Weights of a small transformer language model.
Training: a variant of Adam for these matrices, 136M tokens, 8418 steps.
Each number is 128 + 24 x the weight over its row's rms, rounded and kept within 0 to 255. Layers, rows and columns count from 0. Numbers have three digits each. The size before them is the row's rms in percent of the matrix's.

# up: layer 6 MLP up, 128x64, rms 0.27, rows 78-127, columns 0-63
# down: layer 6 MLP down (transposed), 128x64, rms 0.254, rows 78-127, columns 0-63
up78 106:158112145141135114134141118101134145128115177125112123109108113079147156113115119129135094175162139105108105161124087132115080117174173159137153125102136145101168143093143095099162122112119130
down78 101:103107128160163120111101101105102134154124140107156123117092128134118162159187096121132126127088155134143138141152122170134120104094161108140109098125128136101108120111106122169083153187124139
up79 102:153146154109119150110119111118157162100115180127144124146082107120163109136117142097140167115162124154136142133160104115094112168131116168136079134108132110127090107110138124161169076129117130
down79 098:141105144106157144120093121124127134107140131092119171097136132147103113070116116111084131125143153147130130143112099144198136118107122115123169135155104162143128139136142117157109169136072166
up80 088:123128141122166168121160148126148115130160114111080102145122146170099115171130138086100116126142116122152090137126125133118104159148113105149157138146085147150116077184136100110139087144124138
down80 088:143142122115109145153101110106164152145103087144131129142142081141122182122150133160129123163122082119130136207136103142138144143104150101127104071134137099151123129096113130129103103134133109
up81 076:121094102093120090099129122088105150102121142135164105141160118177103111118136116135157142173167135124118136079106148158114116151132124136157138173088163105142112112136136127160163099115143108
down81 082:104156137113102165143119095122113152143134103137130091140156126137088119159150126103125155124136143099109153121132118160141176183146123149078091140090131138159155089120099142147121144114097088
up82 097:182148163133122119134145127145165153114134098152156165161098077101112134130110109113116120144133120126108094124105146122085091135121124174148113119082099135117151120182096091132141133138133156
down82 097:093154095150123123092116125097174127155123122113159167170144166149136138105092114136129117141150145192126120145138104083153128098124115114108121108153156144113097117124120132074110164117106139
up83 092:115118108154168107121168149145138130111108125117124193169105121117116121137162138164090111127125092140137167156081147129120112138135127127103149101120089072121099113130116163113128128104142175
down83 097:117152122153117096114133112178094141177140102123147102126145127182139147104095157084133074136129163121122158127139123122122113145092141121133142146111136120089201115122106135098147125114122125
up84 101:141115097107127104137130141115109194105103111115116111116146166122137116107141145145139125150114126152140165135140103177072135164153121119178119098129112102080126183154113131161104119123137137
down84 103:119118117117125144113104168136155115130133138164097105096118140198143147117108109124088138119122109155107135152173098153150183103125150102138108133109119094143114157147117077120167122110156126
up85 104:159148145158137140108154089116164157102091091102069135104113152088074149156110098142131104106149128104103130122156147160101114153103156128122131121092150117140126115154154122127164128116132135
down85 102:109084110153125122113115153145149094113146198114140128111133137139097129111123145156097117120167114117090125156123095072128118136121103121118124152146114152167124151146132088190118168149130127
up86 112:143087116117188126143132134046141161116104104171131100136117146104115153128099099132111089097137145110164160150169148141133141139126118107147102158129137116135135156136103135166145121119113142
down86 104:134120172116150158113085113097108151174126103139121118133119122138135146150119147149111174142118108133135129155085147131124127095087121129148133105109163123170132149090158122124119045133109150
up87 101:144144131108161134113167097098148115143167136119135123144115158150079107114128164111131096113201105172093094125156103089131166142140122113113118131106117130096141093131116116121150134157144148
down87 098:137169150131103134113132137127142111126125150129113111152076091165181122098193118138165131141149132153137121096117101146136102141138151098111095094147158118131177132124088115106128116111135089
up88 093:125100165161141105141126101128202100089108136146105159149090167128104106125099146111115115158157134117135144101080115134139115123119116137150172175152145145105159106123121094118107139134115124
down88 097:104092124146112153100156151103113115139116158131138107156160160148142176151158127106122179166120115124100104127087097119154163136150101111161112150083129133109139115112139086096121150116099124
up89 114:142134136147143110113121144130141117084161152095075145136151154120110133107145129168145139132128108120098136100129064165135130159138121130174167139145143150087111136174104079098108135148125133
down89 113:123122133143105165134153138163135141129094106122135140123100133141153096124114156153140167093097115162156125120133132132091155056142123116115110134104196105132137104108109175140145122114090104
up90 094:136140099153138107149169143087115181117168136097132129144119143089115178092139156094091103100147116119128107120160105158137153145111129146121151154100117135145138177119107090109129119105149151
down90 092:161141152105121132134090093154118116158122189173107074116134112136141119101102121129129167107113126140123160154134124038118129114146120119144150115128142147153137125153104107154131124103113138
up91 106:114109125102159121116165133128115099116105101111091125109150156101154131115095120113135134141132066131152145097145116131136157124172195127133149098132158145110122134109111167106104152164097169
down91 105:102128184141125098126080131133118129110130118169122144121090104062133101117151143184148132152117169088119117122107108147126127140108114135151163102168118156119165119131115145123141135152091139
up92 108:132148130122109122132171118096135182103123099141158110067130129134125124141102105109109125191141098136112102090156104102128124147128125118093153142170135158114122157145093092163147105144141116
down92 108:149105130163154118102113108149119118124173109101130095118143147143121090112121117165111138107147094147127120114132125100109089147152101143097154155115133166193145136122182115161133124106106081
up93 099:121122132109135114135154090088125164078104134140143149142103143114076117115169151114138142120137129136138200102128150140141105125132142117095141119095102104124121149131104110170106158183154148
down93 097:136165137110121131156139107130130133148112169104112109126173122162098165076133138136135150061148083125143148078120142105136119070126144140137127135101136093163130121117160136133131096133156117
up94 085:110126124115137143140147095126128125125144144144147108126126139129089097133096120123147154147172111146106151080140121127163105181128169162110101140141098090088132162081174117138121079115121152
down94 094:124133116119113129120147109130136132173122107148102100100136104119127131119122151151167187125121190167094135106106113207142132121110125121136110108137128120120138111094178107149109119092111157
up95 109:161120109151157136137129086114187105141107105126082110135120121122092120076082161118116101123164122131124111153131111128129108139179106131121134178114151144124104129158144145124182119144154139
down95 103:131124129177117111157104134156111128107144151108125091091091135137155129121153118145131169134119154188091145116121090088111156113141184129137129113132091121113151149145122136112150129122129063
up96 096:125086152126117152103125142142137117119148141133119114142162127126160123131138149133102114075159086081148147142115147148100103142153121125069163156141116162113142161138131102097178120079144148
down96 102:129119135124112094121091152127143118100142160106113142099125120132108122137130194139151185179117152118089079119141099103137109080148141107108139098149090140140113123118161127142129152155146155
up97 094:168129160104112133136141126127123117109101122129156149089131134102136130140122091081155179095154128138165124144129113163077122121113173128101170146131108115113143141112143164125099139065103130
down97 095:132149154125118131091085131102142112130163109140127150175143118137126137175155121117113136121139168115149105165090149132128079140117115144126101118105074069145136153135096108112138128185128131
up98 098:131111141152191110099166139084144111110133117133123154113140137098148112150156115150154128106127070093174104096131123097139118119151120106105145148087136129168130160111122105162121116166149134
down98 104:117169134142142122116143156106127105136152152136117096077171117114128129131120122122093158121114124168113153093132145144114145166102076170131133101128131179094076147134120136147112126105134078
up99 105:161127086123122128138167065114139119108141081125155119099124172113120144158107149112161118127101136144126102092139117151122058133162138118132142122157154132092131165180140139138139124129127134
down99 107:126119131125076137089112143138129118080152152097146130123116110141134143138152145153143171123142159140107147113149159070148106097137092119125172097176132122151132125109087106117113168121161106
up100 104:128104095169163117110153103095113156101165100122113124144143191136066131157133137137121110122123141101133092158114148171136090142110112145107105109132139105105117124112157106165162137148135124
down100 102:147144118118094110142150166192108133132156129124115117096080085106130163117117156147117105168106089135135122125139134100146117123148132113102176136156119138155145137151120112069158151108104136
up101 090:153120097147171095122134094165138144132129134169121129137097113168146129159093101120146104091138126151163130096118103109100100151154123135115121110151080131103145164106114104151160097178129116
down101 088:108112135137105128154154157146138115129117126116138147105111097164129102131124116104106113130102163145138136144135117093132133108110132153076071188117134128164134145086166143135116196112112164
up102 107:135134110132133145135109135123137167082117139115133138150091156110101103120096141185119134136130114143094167157170101173085135162094125168117121138119120159113124160142083095141132148123167137
down102 105:097106136163081133128149120150125150110133145127150118155129118120089129111130131136148135131105109120076131135109171123186179084113156124089144121162119127141167116089166098146117113103103147
up103 084:119103160081123120094131120156106124125112107128109134138131128120149130163120153152089097117148146126136180045101156106136141138155129137146104172147129101117135130136111147123086109158160161
down103 086:116140103130115136153137106181098129160117103111161109162143104126122169120134157095164145088127089084071135091124113142151151169151115131124121120139138158126148112077113127134120129121155156
up104 101:128154106153148157115153160119117154090087124154127164132103143166117119128087173122104143159170112146148114123134096095098136114115135118127109163108160128093087139134141150099113085123155161
down104 105:142156169130112109116100123151134144123149127099139115134108098106113113161094157156156165146113087082138127149166179172129137129104134160113150129110099101118144104110087151105091148114118155
up105 097:124059113124173119140141172123119121108135097132135170115126124104081093145098128178109126130132147123190115142130106154123148130124157129106170126116108117140116133179095132126118139152100143
down105 096:128123169161113168110119113150093133133121110127139105166135103135156142121133153124179147110137152091128143152095077129146129147162140086121105106163104122147155136099130107105086095158088111
up106 098:144073186103122143132155126124096127098123123175180114167067117156105118133140153134116151160125128149123117115120088129123172123150155135093139131110117146136104143155163127120148102140126111
down106 101:141103140128095150148100143154139133137117165164129109124098094105112100114124137153118171137122132168117126113168078100129137139154138142066145095120131122155179102131130176098108142142133095
up107 105:135097136149163165075126140101134128126137149139150147147102136127105088089135148106136111144113104130142099128128076156081096152141116121120149185086112170107107137132120157164136134149151118
down107 103:170098160117154137116105126130096124121106178110162069129138107117130146120129156122112138102149111156141143118128161078125127140165153124116114121123132136118137155106149176125114141138106048
up108 103:131123078133158147142150103091112119098145142136124181169143097107136112143134123171164119149127106096130166142136104110073117129122107099118135152096139135068131142119122137146133103096161153
down108 104:116131113125125108123097112095109098134103172164171167111155125111137136126145124118154117105121109156102134145177114108132128153147103114144131082161128164149169078111158163139111110108163098
up109 094:152092135171117102113123162142097165117163155135139100137110134123100154149166127138135119143157109150126172127117134125128096105153131168059142130137124116118143175143125171120111135108076113
down109 097:162137116084141145142126157115115136110129124171122121151142108149175134160082144114105145109072182113105122134138124159121078131135104116152112125143122122133103117172176111098130101151098117
up110 096:138113102148106158093185133141092097096140150109137130084129115135110141121099149108168122110103151137105142111135143134130135186181125126124139110157088138129133120131107137138099162186102119
down110 098:151144148103123167125099142135141146125126164061072103139158100126144134110105144127117131117158119097123092154080117155114143113108139169134149121132151169110105093146119143135126175132096125
up111 098:141100109142141169169133133101109122090153123105096137133138119125173114082147157088113150152127125118120116142142117167153114105120142169162102140138094112141152101137157100125137078149116181
down111 098:147150092136142198129167149138105115086154102131107151144136139097117134186121115175164122137099149073142140116108125102125117128112128131116132150110098090109141146105143119105120155135136093
up112 105:142126172123135116150146121119187161117114130130157142133094128135167109112124123092135113133128093132090116086138084123118149142131123095089180139141077166128105133115132093183106126127112128
down112 104:112131129111118151160116130119155112124138141099118162126118097107141080110060166148140125110151151185114142157135084132133119092108149140154106162147108119125082164146137143118148099097147119
up113 114:161122121132149121137106155115173104120108104146132110105136124123149184149126131113147145075129094137097152132087154122124098151150117135134128162187122144077121119131148111121115061144128147
down113 109:133142090190113129087111092141112125116159132107125136116138140123095142128135174141122136171087153143165106118142126072142112101152144168093117117112165147123118105139125122087149130106166123
up114 103:161128107090150095144147102092105130121137094150136139149132144101121113088123173141173115144137103092149125138176160084081139149181111131142093129140111140134153150132139120110125135148095147
down114 101:103144110155122139088082145114124136136142164137151123127109158126140158134153163105098108088083216122144101109092119145112140154134121127124130151096110134139146126130124139098152150154089127
up115 102:128134077116138108125193139111104117068119110094113199120118146119132119099121136163126165089142141118134123166149134152139161121109152115133121108140121122120156102095154147143148112106107148
down115 100:098170109149152122101117132076153134129134146094149151126120141137154140150126142135112054112139116143101138100145161153132119110129119098117086118103126187154130141117096155124094157149162112
up116 094:121130146130120138133136120117149155121135095121112085141128117158133145139110166140119102125160075132116157121170129126096160153167090173124084136176128139095130116127074126146122135164094092
down116 097:097128136113112142108141102134119134128132106155157143179162172165112178118126115143135092176060157107107119122095081131119123125115132136104117086117131129118143121149126088147153150132120156
up117 112:126138134104120163112130116078116141110112127139150171103145116149128141101124152140124096124156123128118120134163092196086124171102139126124090141120133079092124139185099105116151137104120144
down117 114:119141119127098169113115151123135125115165182099105095121134093108150105103132169135138157119155160107163123112144122137109138091161101104154159125168136144099132120163094138098147111085105156
up118 101:122125107139154114147154117129154109103076149108164121104156126093115082119069141124119126157136087138151170152102129131135092134110117147156131108149101148108163133134141149127147132106113194
down118 101:128143165154115148097143115164143126125127122097093107107167135171113121139160100107187108126104125138113125125153111152131066141153151085110138150096129103108107101138171123146089150123143132
up119 102:148101090134160126095162115106113124119147149156126144096071155129098100123143117095123135156128101143096159095131157123165113133122101143114149130115125149147106141112176109195119124170127114
down119 106:107107161107107107131144123153140123151132111155136106126119115181123116146131072134135134119088112081119149151156126123153087116116107129097138174112135134195154165110146149141102100123137089
up120 094:134133116153111176132171152173158128118149109123151109126118100133112098096086137121141108158136084129151119112125126134076062157128147133141135169160107103137087119104144127099126142139106120
down120 093:138100083095124101119136117140133150128126080130128161165114126146141175140139113109107139102155141145087123122155059104148186127112100114139139157128086143150122141146149120129120127132178117
up121 099:120116140136109145134139147100149154129135113116133150092138116126101103092094163142145174093144110129110093105129114131098079117173159126113146156136155163138103146110139092135125090093159182
down121 099:145129086102095088159140101141136147111136111140131086137182151149059155156108132094178116104159133134127113113114189155087139141132115137135108116112124132132109130151126140110124134150133113
up122 097:128109136118097143129178160153134141106108121147127082154111139081115174130115110137124094113116153117132136137174105103160161192110106111145130135172121119104145107159111138142138086120119096
down122 096:110162130099114115116117104070143145146135179119172133180114122116143151102153108103119138087168107155143139147160111119128134096138144096107141110103114107136103111120086144144156122135123179
up123 093:157127113124129184085135156107135122136194162098133090148139104145107098155119114111162099120123107088108137123126150127116104119136134164121117156142085093124107120117169125104133086139114160
down123 092:091170108095126095129117157148151119115107082184142109098120118149104112135173136150133117139110118140129152142180124162127136157075114118125108123141110100176129139145105126157141104150138092
up124 095:159132107147161161159124123110141123104112118158102120146097089158155114111125170104107115131100133123139123098146133127125123116124096210150161149177131114112104096123141084119147108098146131
down124 095:141177144067149127130111145161133154133115149084164135146105084137159116151081140116126121102139103158164127169124151112137116154113145101112112118112088101138122149131099155108139143095159120
up125 103:164114135124138166136130149134148152129104089130115166143124150100092113113101156125065164171178142149130118131106097167115126109107089125085177149126132101104125109145134124135122146105125117
down125 097:117112140138130097139092159122117147126171133139102111125143104119144158127138141153160092116087077139134106142157137129149134169129124132163042124122116159162114169137144109131105095121126104
up126 112:166097136120139135149160118109138150120145182110122139120115146082170137114157083125153088124136064136147127114108164173107144117137118115112152147112102128133112153119079104141096107124121153
down126 113:109114129193139106108118099099104117098102164198118115126142131131118143123131132152131165112130134158148105141103136153130107107136164137101096111169175120127114085104098164115135126109148109
up127 099:149136139096140150135165181111128113097109108135104123094086124117125099111093122076176116156142151106139148091157147116111129153151156153151086140129125135120175098125142147148092121153112132
down127 101:123177099155089097122137113094166163088144149138106109107143148115120108128127181153113105091132148121106108105103173146152148145099157127114142127132121128124135135168158074109107106118138145